python train.py --norm_place="mix" --rope_fraction=0.5 --init_std_up=0.0274
Each number is 500 + 25 x the weight over its row's rms, rounded and kept within 0 to 999. Layers, rows and columns count from 0. Numbers have three digits each. The size before them is the row's rms in percent of the matrix's.

# down: layer 2 MLP down (transposed), 1024x256, rms 0.0202, rows 361-540, columns 0-31
# up: layer 2 MLP up, 1024x256, rms 0.0243, rows 362-541, columns 0-31
down361 110:482480529446510547528530551480529432477487518484481515500496476509462513454540491512527486493462
up362 094:495531479493503540461548485533524503495496446494499552508502533520476518529477517501487491505491
down362 091:525483478516501519506521521463491490493457495526471506472516496502521536526519514470507526460556
up363 102:517505552497532529472510511508512501492529501496524462497522461490515519507481491468537509477499
down363 100:515461458503453508543483532507498517524513512496508507505502518548473509506456525493485480524502
up364 087:489490507462515524492497487492473515512461533546544523512478501497513504491505462488507515529531
down364 089:503516506548442488538519514527531487526503468479504497450498509493521473473481495509520512484463
up365 099:540490430455506479473492549517454483480487543466477498545494520486530534486528472473489512505501
down365 099:535515528540549541463498447506523494513513471515507469498572493478495501487498473455505465490482
up366 086:458500514508539509531507479522530486473508520542522476524536556509469502502507476509514468510497
down366 096:495514467516498484501502502539509487466516493456529493525514497537534469467508471509485478487568
up367 099:517504529502519521498524489501490482500483483536501516443499508537446507548526508527511458472497
down367 096:525525511526513493505510456481531469506504500488508501525504508473519495461448462452488520504522
up368 097:544498504470528508529474514525480501488516492499466506485502537490547500465459481493472512508498
down368 094:445490507474455493460527463517496494529524482519495505499480518519471511536496519516522478510485
up369 081:477481501492508476483423480502500494516499478483480548495499516518511481527529559507499507482553
down369 087:523489497490512512493509516482535538496471498499491513528531441503495524545504479524506514499458
up370 108:448485460452478508506490506513491508489511493531484510509467476486534517499556511484452514443448
down370 115:509540491502460527505534526502476500481484487454485478512501526495502501467495509481491497512517
up371 105:488462525506515526532516487478496487552511472498555522468517473513467483527521544487455490480487
down371 101:556525469494447511502496544503503506477483480473470518501505518472561490483514481528511506497540
up372 104:472499551507535519503517485523507482514523460497464489492541499462499506529446513514490488509483
down372 095:566490493472518525500503516474501512521506503527508489462475489498496485470532475491499506459488
up373 115:500493484494518524500496495506488520489501499524479467516544456545539499494482523547476520504480
down373 109:503512493496500471526523488528497519491492466497451471493474503514521510532529449469488533491488
up374 101:521499551453513522510506522494529505495489550540447486530502474445492548483494508530508549512498
down374 094:539470507490463516476561505527456507462521490486479475514448493489478472486516534507550526505483
up375 093:459505527543537494541518479487491507551466441459522472511514512525491477494483525566566483502478
down375 095:498490535460474507511501498504525461474492550507491529529522545488489520503522491476462536492530
up376 102:500508525491556499507507494551499501517510506516463505494487511503519502512522517510534511473468
down376 106:538495552493519525487521457490474502489543477475539513526455490526519483468459462516519560519494
up377 105:565482525508499498517484460477479531480458514500495515495513502498491504542451492478492530475501
down377 107:479493496531502560525494480457483494517491503538467530480487543496527481518527485559519494504499
up378 092:528450475485448495506475489503522518475476520463550458482502479471519542541479519518482481526491
down378 092:517497485494505516508483488519494534464461519466463523492493541496515504483521517460456469540492
up379 096:529484536505533466513515469513484482537486499519505506495449510511508498510487525490556503496516
down379 096:485501525512490504524515521457522541485482499525463507509478495507470442498538490506465436517510
up380 096:502524524471519525505532528528449514507512526529540500479502534488488497550492515471493524510511
down380 101:502494509501508569505467495495507508470487540512479496497496501492512482486484509528500494500555
up381 099:491487473486483495490485535518492503526477535479524489507525484537524496514503530535503518487495
down381 103:506476479529513473488508483520511492526510479493478514534489536518441522490513448484505492533479
up382 098:513472516501556489499457513483464486487511522507508499488491458501475525468490530516559493497496
down382 097:500525497515447523504480481485495513514469560500480536500503507505503515515496500513492522497501
up383 094:531504498472533540498531508521500505494508535512509488515517463488499517461533494476477515532494
down383 094:486471485506491485480455481477511508465496473479476496511529498530491532517509554490477485491524
up384 093:500484523511501517539508532508531473488487518531468517488505511512467502481518496535523515502508
down384 091:507498485522486487498488452508511503494503474490536499531496501518531500493508490513545491487484
up385 095:494508535530494510484518509485522486505491524480524507481464479486507498506506541484545488475452
down385 094:532497450549536505523465494520514521482483451503523422520557524479437503498540501514483474511504
up386 098:478486485535520542536520499485482535477499493506528538509513478502585527554493536472558504493474
down386 106:526515492444464490495467488502500473525518468551499473478515533482475494480477461495489548507527
up387 106:488514480486497478498523501532493502504524505491524528505484527492501527465487537520495506514511
down387 098:470522541508472460498475486470551527502491513540473523510478483499456551561500512504479440494497
up388 104:542494518502498497494498503517493527487492486519508527495478473494558498543488505519520512501498
down388 102:504547526509493492571489492532469530508467491504507495479496459502498517457508487541482506526530
up389 098:458490571507517517495496508489502476517503486487535555514539537477476540539472495506471492503473
down389 096:514495501501485487504551487553475500484499496519466493481467469501513467466474490493514491537518
up390 102:533500482494497514559487513483502548488501515569494502507518521501487527478503505497485497547484
down390 102:457504502510480526495456476513464511534484515449486477465481461458492499485496488501541479469528
up391 092:493513494505510525497519481454517504529521528481478487531485524532488515482547510483507539522475
down391 093:545493558514516568460471515551438502476471533482531521490547473544495478484489529548498551514495
up392 083:476482483452532497524467495500522501520463522476468514522500511521488510487501483489526498507495
down392 082:500522502508489500468543482491472464477561458520517508499482501509507491477530511478498480495468
up393 105:479514469470479478525515525499463515534508541506558528462472474503474478498458510533475527458520
down393 106:512456584559508505477464503465512498496451494475458509496526512470454572500532485482488474589518
up394 080:552525541433500554505531496478508535469464497523481521497488481472517490508519501491529506530521
down394 092:491534449512509513496516507500501469467493473483443449458497445509474495456539445529509480480500
up395 088:445493514490498490493472499491510481539476482484492504501530501526487529531476507473462466509485
down395 089:512587478512496475512492498515512518476526531501514520516489476478492501461479506513513523466501
up396 105:513488521499470491510450504524499460490495501470526474469531482488516531552488501476452459485522
down396 108:504478489493540516509489447498482488516526513529518489482498524506488494503477494506510521484525
up397 108:509515536485528493471466497490491480495504442570484523489503462476534477447539513499510477487501
down397 105:495536502533483466477486458519479477495510513505454523498519522455472508453506519472513512505478
up398 099:537488515525478507479526510533497482498500590485479516467523512465548534510524498491578510477484
down398 097:487536523518463488493499548472530503510445505523486486469467489508481497512510552494483500502489
up399 098:469450472486502516483443514541482526494493527511477499504475547492511490492493476499473478515518
down399 097:519475523524514517537565532510492512527521489466523485478525477473484488445515561517499548512540
up400 088:503519511488530523495506521475475509471516524520499519520519519494552524465510512529556491495484
down400 095:502487463497515524508498538479527505472509480518440486498481542508481510557517510529474497528531
up401 093:523506493500478492487481515487489516488496535542543542484517497490494489477523505445502531522446
down401 095:485455516504518540514517490508556559478459513487489540517481509512493486513481451527479517523538
up402 085:524523535505450509496464441448508476525519544541518507492483535514447510489454502512505496444507
down402 085:481461517496512538519516534515507512484484499490442545486485510499534463513520515494466470552485
up403 095:499504535505458527486509516443487530507513561504476567463473532490492509494464510482500489494516
down403 093:469473452494514484537520494528526442529465468478519434516493482536485521497514508486513500529465
up404 113:471502525491473519508516519515516478522518581525504506509511455469478533489464502498473496497470
down404 110:474512512502470459510489517500525495508505511470508501513494483498503507481467504503471496487528
up405 107:497499481482527523493487509485532510515501484462507542481528490488491474482533548457505519502436
down405 104:527514526555482497531531493503470475468504489506458519496513490499520489500516485510509506500518
up406 096:496453504497510505539525498508515496507497498487516481477550520526498499496529480505524499478483
down406 100:492516500553507489508508531497512517471487536556537521475480505500519468493484520488488487491490
up407 105:463484503511500539525492475519470536578501516578516515510464554484508504471444527507527525489541
down407 109:499533462523459450490500495457488509456508479486494424491511467495501515524505476506524493461457
up408 105:480491519478476490516520526545553489515509541529474550510528480516494543528516505496468460518447
down408 106:532525538516462443546465496484531519474560521508471527439516476491482497461461496540537526432504
up409 103:497508508509471516481444514479485511547503452504497509477483488452495491458514505458489475490501
down409 101:503502494461512460506487500490492479492471523481534469470504488468487503592495522484457510474520
up410 096:485503503506521503481494470503500482513512496477512482514479472501532504559499501489500489510495
down410 098:477496459461481491505510495510486490452491504494509540494517541511479507491477534515472497484517
up411 098:466470511499523481539495508507469523499438516516504507532495472526517498466488523481472530487488
down411 101:522509516516484503492499489519517498485545491479489505503538542500506502544459474534512485527510
up412 108:522500507466515493502506443489483520492518480521479499470511448502496507548459515515544530469499
down412 105:476490507530524482510480504522511466502499512503501503497519531461513514494465478507507514470514
up413 101:452493510478504461531500523496471472498483510523467508517471458482450500474467472467460523423545
down413 101:506515511459474551504531476511531522513510488437512461498470468559538530490483520509463490544471
up414 102:465478500506487500496493474504501509462471508518508497531460548528478462491514492488458518504464
down414 103:535495497495466495533541512575504518541489545446492539487523464528500472511533458492509518498501
up415 101:476489494480471536544461507447529527501478538467488476496428487529524481468441493490473488475499
down415 105:467532513517522468476548482534491516450463486501477502541520482459458548485515524531552502505543
up416 104:472488444499467511532512480459486544520486508484500529508526457474489486480513509467476549509448
down416 104:497530492472488492498509489505511488517528465500534470506496516532507514533467445491508478517487
up417 102:485481468487491531524480527531484547499500495505469538499494527502527490522514503477497509465468
down417 107:531496479566487453478488537493481530532495468506517483480566521525466502515501509474478505526445
up418 111:499490491505509502505521491536450487563536484522497521488479486473455520507475521495466554512461
down418 108:496530524583501550498505454481498499502474470550523506519537480455533449517464501504502482455520
up419 102:492494535501457527504494493528514516470497541493537495506465499549466469462440519496522523510502
down419 101:516480497466449497458477533537476500517490518512481487504498483506523564562532510476525479523544
up420 095:531517496510471510506526530546506478515483522478513499461510460484501590522459499472507493461468
down420 091:461536526508510506505481457504497485487509455516477511527483509506526512504528487527543456515472
up421 105:507485482502479476523509485512485512516476537507487503537473473505510503483498497550511510502527
down421 106:537462476498514490529511470498556482496501487496485524486498539476506507478436451473471540481496
up422 088:466472492459527496471484476523445468524487511494516490490507449504503529494503534513503496520514
down422 091:481534527511477472551503523524532551477519494463476572515533558523520462492509513495497487520465
up423 114:527443499507510508518488506490496486508512488483511506484510506551548485446543491488476477470533
down423 110:523492493555484469478537454512513501502528426490462456479472504485487512529478480479503478485511
up424 110:504487477486495545521493485500537537472454508499577463521545523492508492540485510482458498492506
down424 111:478464484500486521538450509516499492482506534560487526494476503502528501520519477501472526487501
up425 101:481462523519519560511474479496462546491487471482547518514514518506541509530491496538496486459500
down425 107:507512490449455463473516476506509489505479473529487507498513502476527502499476494500501490436539
up426 108:508487517494532493525486479462467494502448532519527485509501521512516489492464491505492493488511
down426 109:510530483516496512507482536494524523447528495512481504460476522553487477492530495505523521518480
up427 096:487488523454484518527473496483486495528484526434467487440518509523479509512499521527478494477510
down427 100:511520495480459459510485459479548514501513513521482468511570509572520490490497485504521515445515
up428 105:521470524490564568536493484473524501550491496476494460449533445475515522503519539481486488530488
down428 107:462520474490466494452530456498506522526492500478519509429507481498521517508457475486523518478528
up429 096:450497483482528504508489541460497478543485515516500497492467497496497516479474516543488530482492
down429 102:527511502513493504514485456559506434528514486472507514481548515531490473504488485477543470473530
up430 109:521491493496522496494518541456488488485525470456474541494498509521484471489512515476521499510491
down430 104:541492512509492523501511476495521496494493521512473463517481504496511464505463493470472523555465
up431 109:509460497489465481490462510498516512521538502482470517489476522464486525464544506499468490503477
down431 107:514529469488499482472494513451534489548523512497503476505498508519493474528483504484519509493498
up432 100:557480479513495531506453479500494502507465480480520507499527473520467527489492542478524478508480
down432 102:466440466503499534466522557477490507472496482455495498501536500471529530518549483517504464496462
up433 107:483501512442517534492516475502525481462531511543489529481508469482536516501465514524523530497485
down433 109:549492511515480494503540490475511495468506494500530553464492522454525457494498544488477514524476
up434 100:450494511478486511491492494527480550515456475470567512508486459479541496478486491503457539476513
down434 102:486533532533495524442492439512501473517488456506513504491507509470517509512489465511543521504477
up435 103:520475573493491500482525495542477446560528496533484507471517512481499539516455491497497467487503
down435 105:517488470458475476529477499458505526478474485497486495570472493481523495534539510498488544522500
up436 108:498477470488456504568463479481515516513458511489516473502498494501500483463509519467503509492489
down436 108:527510559520515556504492480473488479520487515532532490486466489461470514503483510502497478486535
up437 092:527527496498480516492538467481511512485495530509482506491481494486527496485497494482511524516440
down437 100:496492512472508485548468513500530487501488520496501500514517521466507490513487495544489491510507
up438 095:475519551502522468500513528520499499485506484513492548493560474497515502493513523526465476501501
down438 094:530500525497512522527492501445496521489474485476501532528570513485520483456492472540490548484527
up439 098:545475490492539505525502500473510513528495487487512517493529467490517522491451480499519492507488
down439 096:486507502487483475520497480501503501488485480490519483471498494489465512510516495487477544468450
up440 113:470498480510457481506519527493503493506510498472498511497532506527478492548516522505471481495452
down440 113:479503495517496468503530482472510549511481512510485498517491487469518424449516508546492569500534
up441 089:508500560484508513486519484530519482502507489488536477496519478471505582470481506483472500496512
down441 090:494471511512499462493505476484491524504504518563488506494442540513534486489478462500518510485486
up442 110:524434520489528546484509489481519500519505488539504498504501509536477488485512533519531470496474
down442 111:487441500510508475466478453510512513469474527508513465508537493511487518530506496482506501521489
up443 113:509497520483474488511477459495513492512487506519512538482459523515536494471438510541504508511499
down443 111:492475535513529495499463513509519507524487504503463497489543517480483491526532516475480514509479
up444 105:509502504455517492510473472507514468505474466519511516491528479465486540455524519483537499488521
down444 103:505468501481514475490513525529502511528517462436487495475495565514486506539506466493537515554470
up445 088:509521529487499469500491475503496476492518495473516527465501507488502516468522505483511475516444
down445 087:480512493490498542493479499499511541488468523516499508501473531505501529519472495504487528491491
up446 105:487467546510527512515522486519520475545500448466506500457545482496530509543505492515543473434487
down446 105:489555531507464546521477467531444497501477488485471486482479476439520569518461471502507524493528
up447 111:503504484467522514529507483472461528509487566466496533537474534536504509521484505505468513476469
down447 106:482493557512501487526545544503462450519526497483509474544477490494524531507469522531507492504456
up448 102:489501492481516517529508467502491514524507516524523522509453471523492497508515490524560529532470
down448 106:470557477504487500495491495486519498510490500504486465495507517523519501506478480484515477498463
up449 104:464519497480534477559516442442460482537505477515513502499557521523503524533497479542540533491502
down449 109:545461462520478503517500487534491496533478541450525551503491532486509506521483479483492495491516
up450 088:477502529491507554509512488551503463568499492533520504513463492507507520532503523520572501523529
down450 089:502446493504475491523495543453454503428512515494503501472502508483522501454517503536440504478483
up451 085:449479502421489547534534499467459522541485491541531535524548503523497499518478487476462484515533
down451 083:513511511554491465516497507523551451513507528490496470497499503480467500507530536517518495477466
up452 110:520493530486531531488526491485519495502513489499481504491506472539437504486523513542507521525475
down452 102:482466512493536466482454487499508529544512502486508469526506507453527521544522500495501472486494
up453 106:493501488482484499518448492524438489519442488534458498504472506494526485500482505512555533415498
down453 099:456506525495498488493526479505505481546503513477560540453535488494490504562541519488504524480482
up454 112:500447529453501525509488474487516520494484514494498506528485500505509476493461490490440552517519
down454 113:519533502499513491518501501513489475513497457518524469518531519497490528498437491523503517519507
up455 096:470507496493553494539538459481443518514483503488517557500436528479506513454533501467532548508512
down455 096:531466534473496474430463504564495459547500519474528470509542461535513488561479480545524497508471
up456 107:496502553506504492497482527472521497526499475463534529481517469491509549490512497543487493473502
down456 107:465526534515484567474465530516477515525524501525471504535473495507488539510511495476537469513534
up457 099:492482484489511489509501501479466481491482487544507453527510471518521496504537502516556525516498
down457 103:490511497500524479467482516512521487510492476513563497508516505507488511474491494514494484523449
up458 092:519481486531539537481477495483502491470492539483494506509491494535529466517466480520479504507490
down458 094:531458489494485467508513560497488521509520490468499513495509467479461476502540506504493495499472
up459 098:536456516508515510467452512482495517482454532460521534485528532515483542531472477541484490448495
down459 103:481486502496503471500468531509506478496497494514523441482478491508496416503461478471502481526503
up460 115:491487522456485502485499492482469512521488514480473503515506520482519505500511542490533511496479
down460 116:546509500466482485477496547496492516529568495465489517489486522488491527509507483484517495521483
up461 100:524483520509516494482486534526484503516513503440533507506543498500554526484484488511479489474517
down461 100:528526470503506511513529486555515500483493496506483505535500473480471469502514476480511510515449
up462 104:498492481517481447499444516479476517512490480487503483507456477515528494507493504483506510487485
down462 106:534491529502499506489494497523509528502460506487527468531526476543530531465503488528504498482496
up463 097:488462476464504488536501470459466500494521497456502528516501451471484540499518513483467504514468
down463 099:530524528480512463492490481528510471538467518517488547464535527516483487495499453505477557470511
up464 095:503480508498541494500536495482511487475503505483523494519478496461479550471532517441489474526502
down464 100:500533442542522505463463515473500477479520532499508473453493460473496471497497474503502555497475
up465 094:507458523495504497533495517506531466492505501469428514489452515507501523510514508543477457518449
down465 100:496489492494496480480509513496442503497489509512511511551519508526537491492488513522488443477508
up466 092:513509512500492469516469510521498505534482470519479506534489558476471524502472485529469486518457
down466 098:515485472464476514487506486540490466495536504479508474505483490569535514511522484477545523455482
up467 089:491478497450468484501497547558506497562483485502418477491515506522487489509491487511460485520517
down467 094:489538501518510491479498459505500534527522467486542462486514490521514514461487545491510525496496
up468 117:527496496489480532513531523523533484524471490521517505506506472494530499493510497525461506485491
down468 115:492465481485487463490523521510468531523516476509494556448549472522500502509467503487502557478457
up469 116:496469535485524499498467477482501490506477492517465504505541513492503513512515521523514481445469
down469 112:494475505505478505525537519524469519502542502491524443524462520547499537507514496498513525503534
up470 092:464486490496468475483483549516501479441525513459509517505521534478505483564551500516458498458495
down470 090:464498491496498525489535469536494493520488484504507499467521465506559515477492483487517482510510
up471 121:530485515513477492474482522539490495522539498488476503452497473509515519517517485532478487497470
down471 118:500434466491469498515500480506472536490504489479455494465469467502500477480488501514485554493509
up472 099:530510515518516487527468460526531510520530508520471493499484512488426519468483503531507510507496
down472 099:519495495478518519477491491468447520511502520484477497491498505479546498530503500496503559488490
up473 073:428529517529497473484490503482475536480492469497483483524494491446460446551500504464511455526510
down473 066:524467488492497534542512507538514488491515544485532515492525503525518541483496543516497538485480
up474 106:478504488487501549544483481447479565480430510504504516496507483497490492483512519499486510519505
down474 108:510480501513530471533526489489522462543543517536513520497431454475460510482503500464491518473504
up475 113:531465518506473503479472478517483486535496454500495482470480481499560528492440482520530490478507
down475 114:524518485546467476503489489482507534472510523491482537550528473441527516473495521489531488469483
up476 097:479479496470521540509495466524505493550472473545487484494528470494520479442503520506506504501486
down476 097:477525503469461529547500512467495489442557537487468468515470512488521488507477514513445520503518
up477 098:501495519525497517543512515531503512494499545489456469476481512508492483502461513442482515494484
down477 097:473480498463481467518491498485531496510502477493503516469506486505502514496543502510506424492517
up478 097:517516482526520549542481483496496496552494497510531473510525526478476508514520494511466472504466
down478 099:505508532501512489493484521527528477485489546489515504514472494518528481505470513447537486490473
up479 107:500493525487408488530483472532507486544516538463530475508502557525512539526524486518499559499499
down479 099:529501473471512466492495512502512488495519491512461490543494507476519528459475492480478506481518
up480 099:485500476481449532539508498502515499558490536510524503540513523510520532522483506505535467525504
down480 097:455487485490513470502465499473484497470485503466514512541459501490498477530500496501482510477505
up481 103:492513487479492537522520475514443510519487469542524503474487507513510520522448523510538484492504
down481 105:482497514515523486481477544512498525503500505505504497530504533467483489519473488512508503528522
up482 094:499534488474528457505502494513463548513483527509486509540521472482457494501503520464478528515498
down482 102:525511499528513528540537509473496478452512473499510502541462494548515491484464523551509480501512
up483 097:503495477468525504511524520573502478490524535505472507548491540498491505507511479489519474513494
down483 102:510492509510489550500483452469500492513461484529500518475518512515502478456464500466504532497548
up484 098:503470502524517499483466502531469498565520525481491508501535521479501523488498513501522493492466
down484 094:491480544538484520515469494555526472485488463550518532525511471496487485525515489486505465471532
up485 087:507475482500473512517494476558532556509476496454493500527511472531524501496491577523497539490432
down485 093:514520511476522519471498544471537481469515502470481507516488510524516485493543552521459539491483
up486 089:502508457528524531509510489531528493498468463488511518529502523480537509479480520501532523488446
down486 094:490480529483474488494459520459461523475523538534462517478491457519499478516536515533515484479530
up487 098:519511452485481502536476509511485513483515557518478475500517481519470505515479518469468511526489
down487 099:488488456475492490437520496521508548494521504500532506530501521524525551524498483499510483516503
up488 095:477490538467524529504516498500500487482502537575566519548509482470491580500482521521529496483506
down488 096:521488515514496484491514513539475500482480501522487505475470512546493473479483475515480491511511
up489 093:522513474456533539523508476544503531514500550570529492499509488521503519504479493510532545526471
down489 102:510540526493516483498462488456497497511480510466506497545498456470495478497466488511517501522518
up490 103:443476506505498510530526544526471487495498494492530515536492532520481566495469537455521473502490
down490 105:506496519478501489524530490502499485483556501479541518508449522484528542453483492510511486498525
up491 103:507466555488511484514512478461477526491515506513566481491502498477501554473489500495470517494508
down491 097:447492551531516493538528539497520556512504458497485471507483485497452522519490532450499466523512
up492 095:511513509502478496521525527484467479561509535487486484468531532486493478515515509519516482509500
down492 097:467510539535518539539500531506557508494508521526541529506474486502487504498492523505496513487522
up493 107:480475519491515459474471477487458460502463478526541491422512482510506504457494504498499546486518
down493 106:485509481511513498503502479491520494484490514487509534515520490572506485496477455500522458512476
up494 088:486477485475477464502497490470496547486481487494487511509467513484529476480507505495512513483502
down494 088:507528510487540532526464526525449456510530476477524522505543481514473518520505496515484445528524
up495 092:530515479514510486482540497475507502521521456537485496499486478444514508509490516524515543491505
down495 090:479495486467467499518518485497498513516471510511462517519511522555475495492498532496495497495466
up496 099:484503515491536498497449508506496467477536508500514525485569507487508496564541484487496508523468
down496 093:545515491485487540526525510493446549474468512540506492526491520529492521484490477469501538493507
up497 113:526475470504539494515445502502505505473525508478525485519493491536529492463503512471487489468471
down497 114:476523521555495510497445499469493470535486486517541493447489451479467503508450494511544458507487
up498 084:503503479518474494510492488533462498526493468499475546535462523507516475520531497470491526490481
down498 089:472525484505555432456486492492517552498483489478505515513516513494452495493504486517515501524514
up499 103:473495524460493531545475501513476499485466513527518510536510469485520485474477511469540518493478
down499 108:516498513529496514475513481514461489465479471529509467527484500540505475553491460463491486473523
up500 090:512456461502519523550513505490500448526511479504535486524512493536503511499513491500471494532503
down500 098:520508513503500457470520485511491484489437522531515488555437512500478501489535534495512494484512
up501 096:476496482532505520512546492539523510485521517462523497550523544503497517508525480478468496507489
down501 099:472472487499524492500480489526417487500489504486489515490499459539541496458492525510512465515512
up502 101:531477528505523533504488518519500503481522529462498520494528501506518512521460496483492481491529
down502 100:491526503497464517524471489485528515467496503533505505511430496482442496487521486547492472487466
up503 099:540499476509479446491468489511491544501466541467510491519513475513480496482542520483464476491516
down503 104:500515487514535506464509478486508453519499500483534526502477490502462508510504519501479507460509
up504 102:550428487438472496495473485525467512478463497460507518493521537493541482481480531541482522493481
down504 104:495550508554494497515533504530489498523517468516479518496512482496493521519543445529487496509541
up505 093:483500483470549578519482483513502517472514555535512482530495490479484500465481500481509513505495
down505 095:513491491543493468501480489496520510471521516520513485514478520476494485489460512493499499516492
up506 099:495506464487497509510467538513476515526457520478543505481540492506522474465444526548534513478521
down506 097:518495542514485494501484508504475516503504490523500491539508463542516483532515531470477523517490
up507 101:501506520484493505490526531517514555516452497478515485508531483470533515508486493499458509496528
down507 103:488527469497493532470538464527512495504477511543481471536503458495465459530513499518523508536499
up508 100:514496505495505522508511480502508506479460519522489477508447519521482514572505514506549498472519
down508 105:476490465501503518512481480514509497504496504479518511474547481506471476508539467482467516495457
up509 100:458531528491474474518496505553498492505448493507503501521511530515488518500496489504554483491505
down509 103:553529472452514504514542480478464503507521508479519499478520490492492554513501513475498523535488
up510 102:471482513469525526479495475461487450523512494487504470532478480491509516502490508482495507505502
down510 105:479520537519539544471508501555463485505491478442484514535499502508527501450527470479487513529506
up511 112:511451486511547510569540499457507516514519499521512477505509507516495507530500530496509489513474
down511 111:501507499479473500483512439525507472461508493498454523540484527491522453517508503470468546539480
up512 097:535475532494504499518480543523465496482458472474511487494544465454510489517512509514517510489514
down512 094:507533485491518483513501491521491509494508512520499502507505498517459490518492474500507499512500
up513 118:533479511487531547538478499548528473490529544508507536479468501509519515486500521545492542503469
down513 114:516573493524510479515513450468503499470485505516521469531530488484506474490459468482518485518526
up514 098:477503487493468512509481507500564529490454491494508514536486460480529510475508483523516554527465
down514 096:500469484486517507502504481444483425506501474520455530470513483510515478464473519475482512472499
up515 094:529479474519551495514474475522500470530497487517473543447518483437498467500512529512529467484421
down515 088:501509506485466540495515499517505532507507493477475512530476495543480500485477478524507505503515
up516 110:533493507510521501538482512510505518478490550524496512509506468496523460473473525491538525531500
down516 112:481507499516521527497537477513482476500498505466471492487528479530476499511481484492502520500453
up517 100:516471508503506534495486491486481518520495492447498483488517476500554510486501510503491510515525
down517 102:471505480481526486496470465494539482528461538549474516511504489503475486488531493483532429506518
up518 103:493495495457513521485502488480494526443491529511514502518478499460470471437543510478481530492502
down518 105:492534496517494506509502524498485528485514463532490525512473530514477476505461497502487466498513
up519 105:445494499495502543508463504474494488483488540498549487504483508531465525517506493516456490482507
down519 107:497516527475483524519515493526478482534483495481476494501479480515509491469494511517498496516468
up520 102:508493498510546488462452518492489513553476502458482536453507512501508508523487528529484481496458
down520 103:501488489501519545446534514497482500494514485506545497485476484499497473522494525476525514517568
up521 097:493504491523542491554529512517509509537489507501502489526536541521491467514456531510519515498469
down521 102:463462478458504508486479529467507508520481507508535519497509475508474474509532488503473508552513
up522 104:501532495478486496520526509505501501547508506502512481524519502442521563438482505517545534482496
down522 108:501500518491506506488472502523517529470480516495479511506522535519496526489521533538518499471483
up523 087:513491539482527465508556524524540494446499549490544523502557472473524503469535508464518483551498
down523 079:491502471506464540483486449494467495475468488514506462465466513507494507519483480521479519422501
up524 085:500477507496540499501509506483499472542529473495492501532496467476554527489485509458543514517508
down524 082:536540517517507481495514543489494528505478530516478501514494512495477520498519508537489488503482
up525 100:537482496499470522522490476503487508477483503567499549530503530491487488493522499510539492493506
down525 098:479510480507474462510517534565513481527513523472487499516523460486496477498480527535486457528515
up526 098:542462549506480499486447488502519492499489476453500477491514490478489494503474488564449509520504
down526 099:468531515505528470533524547495526530546476490500496516508488548507511495490528514534537508525453
up527 113:477509502485480504510499495545519536557507498509508495508491470505520516529472523470509490525527
down527 108:510513524505503493521512504499449499529501429481486537500503478547489518540513497511498530490490
up528 088:439515497511520467488522506486526509507462498516516490521549501486528520518502504549542508516465
down528 076:533521511527469523514487514505472493490519499534487479510479522509476479495508494495468498492570
up529 106:542506479455510477520480473519514517483506518492544473487486492481449530503448505480509539492488
down529 108:494518533546478466521500476507457506521533488532514545522577543501490507467487481502480497474451
up530 095:541471521490517484487483522528485504524520572484520513489531477505516536492497496505517471501509
down530 093:497527485504532478533489503510497536472497490506513463524517508487515522526521540467467560509485
up531 096:518486518505520474474467492460456520521518513505514510487466509530511522508467496466541474455499
down531 097:467505476527462504513487503467520512451556452491513506518529493479483503473520497499468498471517
up532 103:505468509514472493497465445535468515513484466501522493538457487503483538510446518519536465498491
down532 101:497512452537513488464528525490522490487476479549510553485489506506478526538513515469468527486486
up533 085:515487522499513480495483505510512489481528524541506527496503489485507524446481501498551528500505
down533 085:481486508500504498474489543505477506505502526502484506519477510494474503520510505506458492492481
up534 105:444475511492484503534503463476504516481467515517518517517506528512504493510520501492479553484496
down534 108:478489539480492467502525502501481483498487497467499485526497495481511512496477481500493525515519
up535 086:480475515492496535533452467505532503500503478493472487494527465507500499502523493516492528504473
down535 078:518513497502495464464511533508489467491505522499498516489478521460470533489507495514538453477521
up536 098:455487502472480518484487533525486537473525558485469499470497521502496556516533511509480485495489
down536 090:508511483451475535552504497475500495480482463517486527535469500519472498493501530516501479511524
up537 100:465491503501506479517536522522468547550498536514480493533495495501490529461509551465485510509450
down537 105:500501491504565513462482488493476459524495503503578511477485490557505462487481478519470491537473
up538 095:540452533453539500538544513554538512487498551491515510499506490531430497462493481496455501509463
down538 093:474488461506504476475482485520486499514470535503502491493477518509532497468501455510551512534534
up539 100:492450509487493527506515479469490507507540504528558530459494514464508512488482486481492495461515
down539 100:505514505523496491452506527505495489485533505489528463480476519516534496510500553528483474500491
up540 108:493483501485506540544513449506424507532456525520488516522543507521500549486488549519507505524497
down540 108:480472486525492483504490470493508488504511495440511507486502527505499515514495451481484524504445
up541 098:498510502476500530517486494464513468497500553495496521467452515493476513456523518549486540493508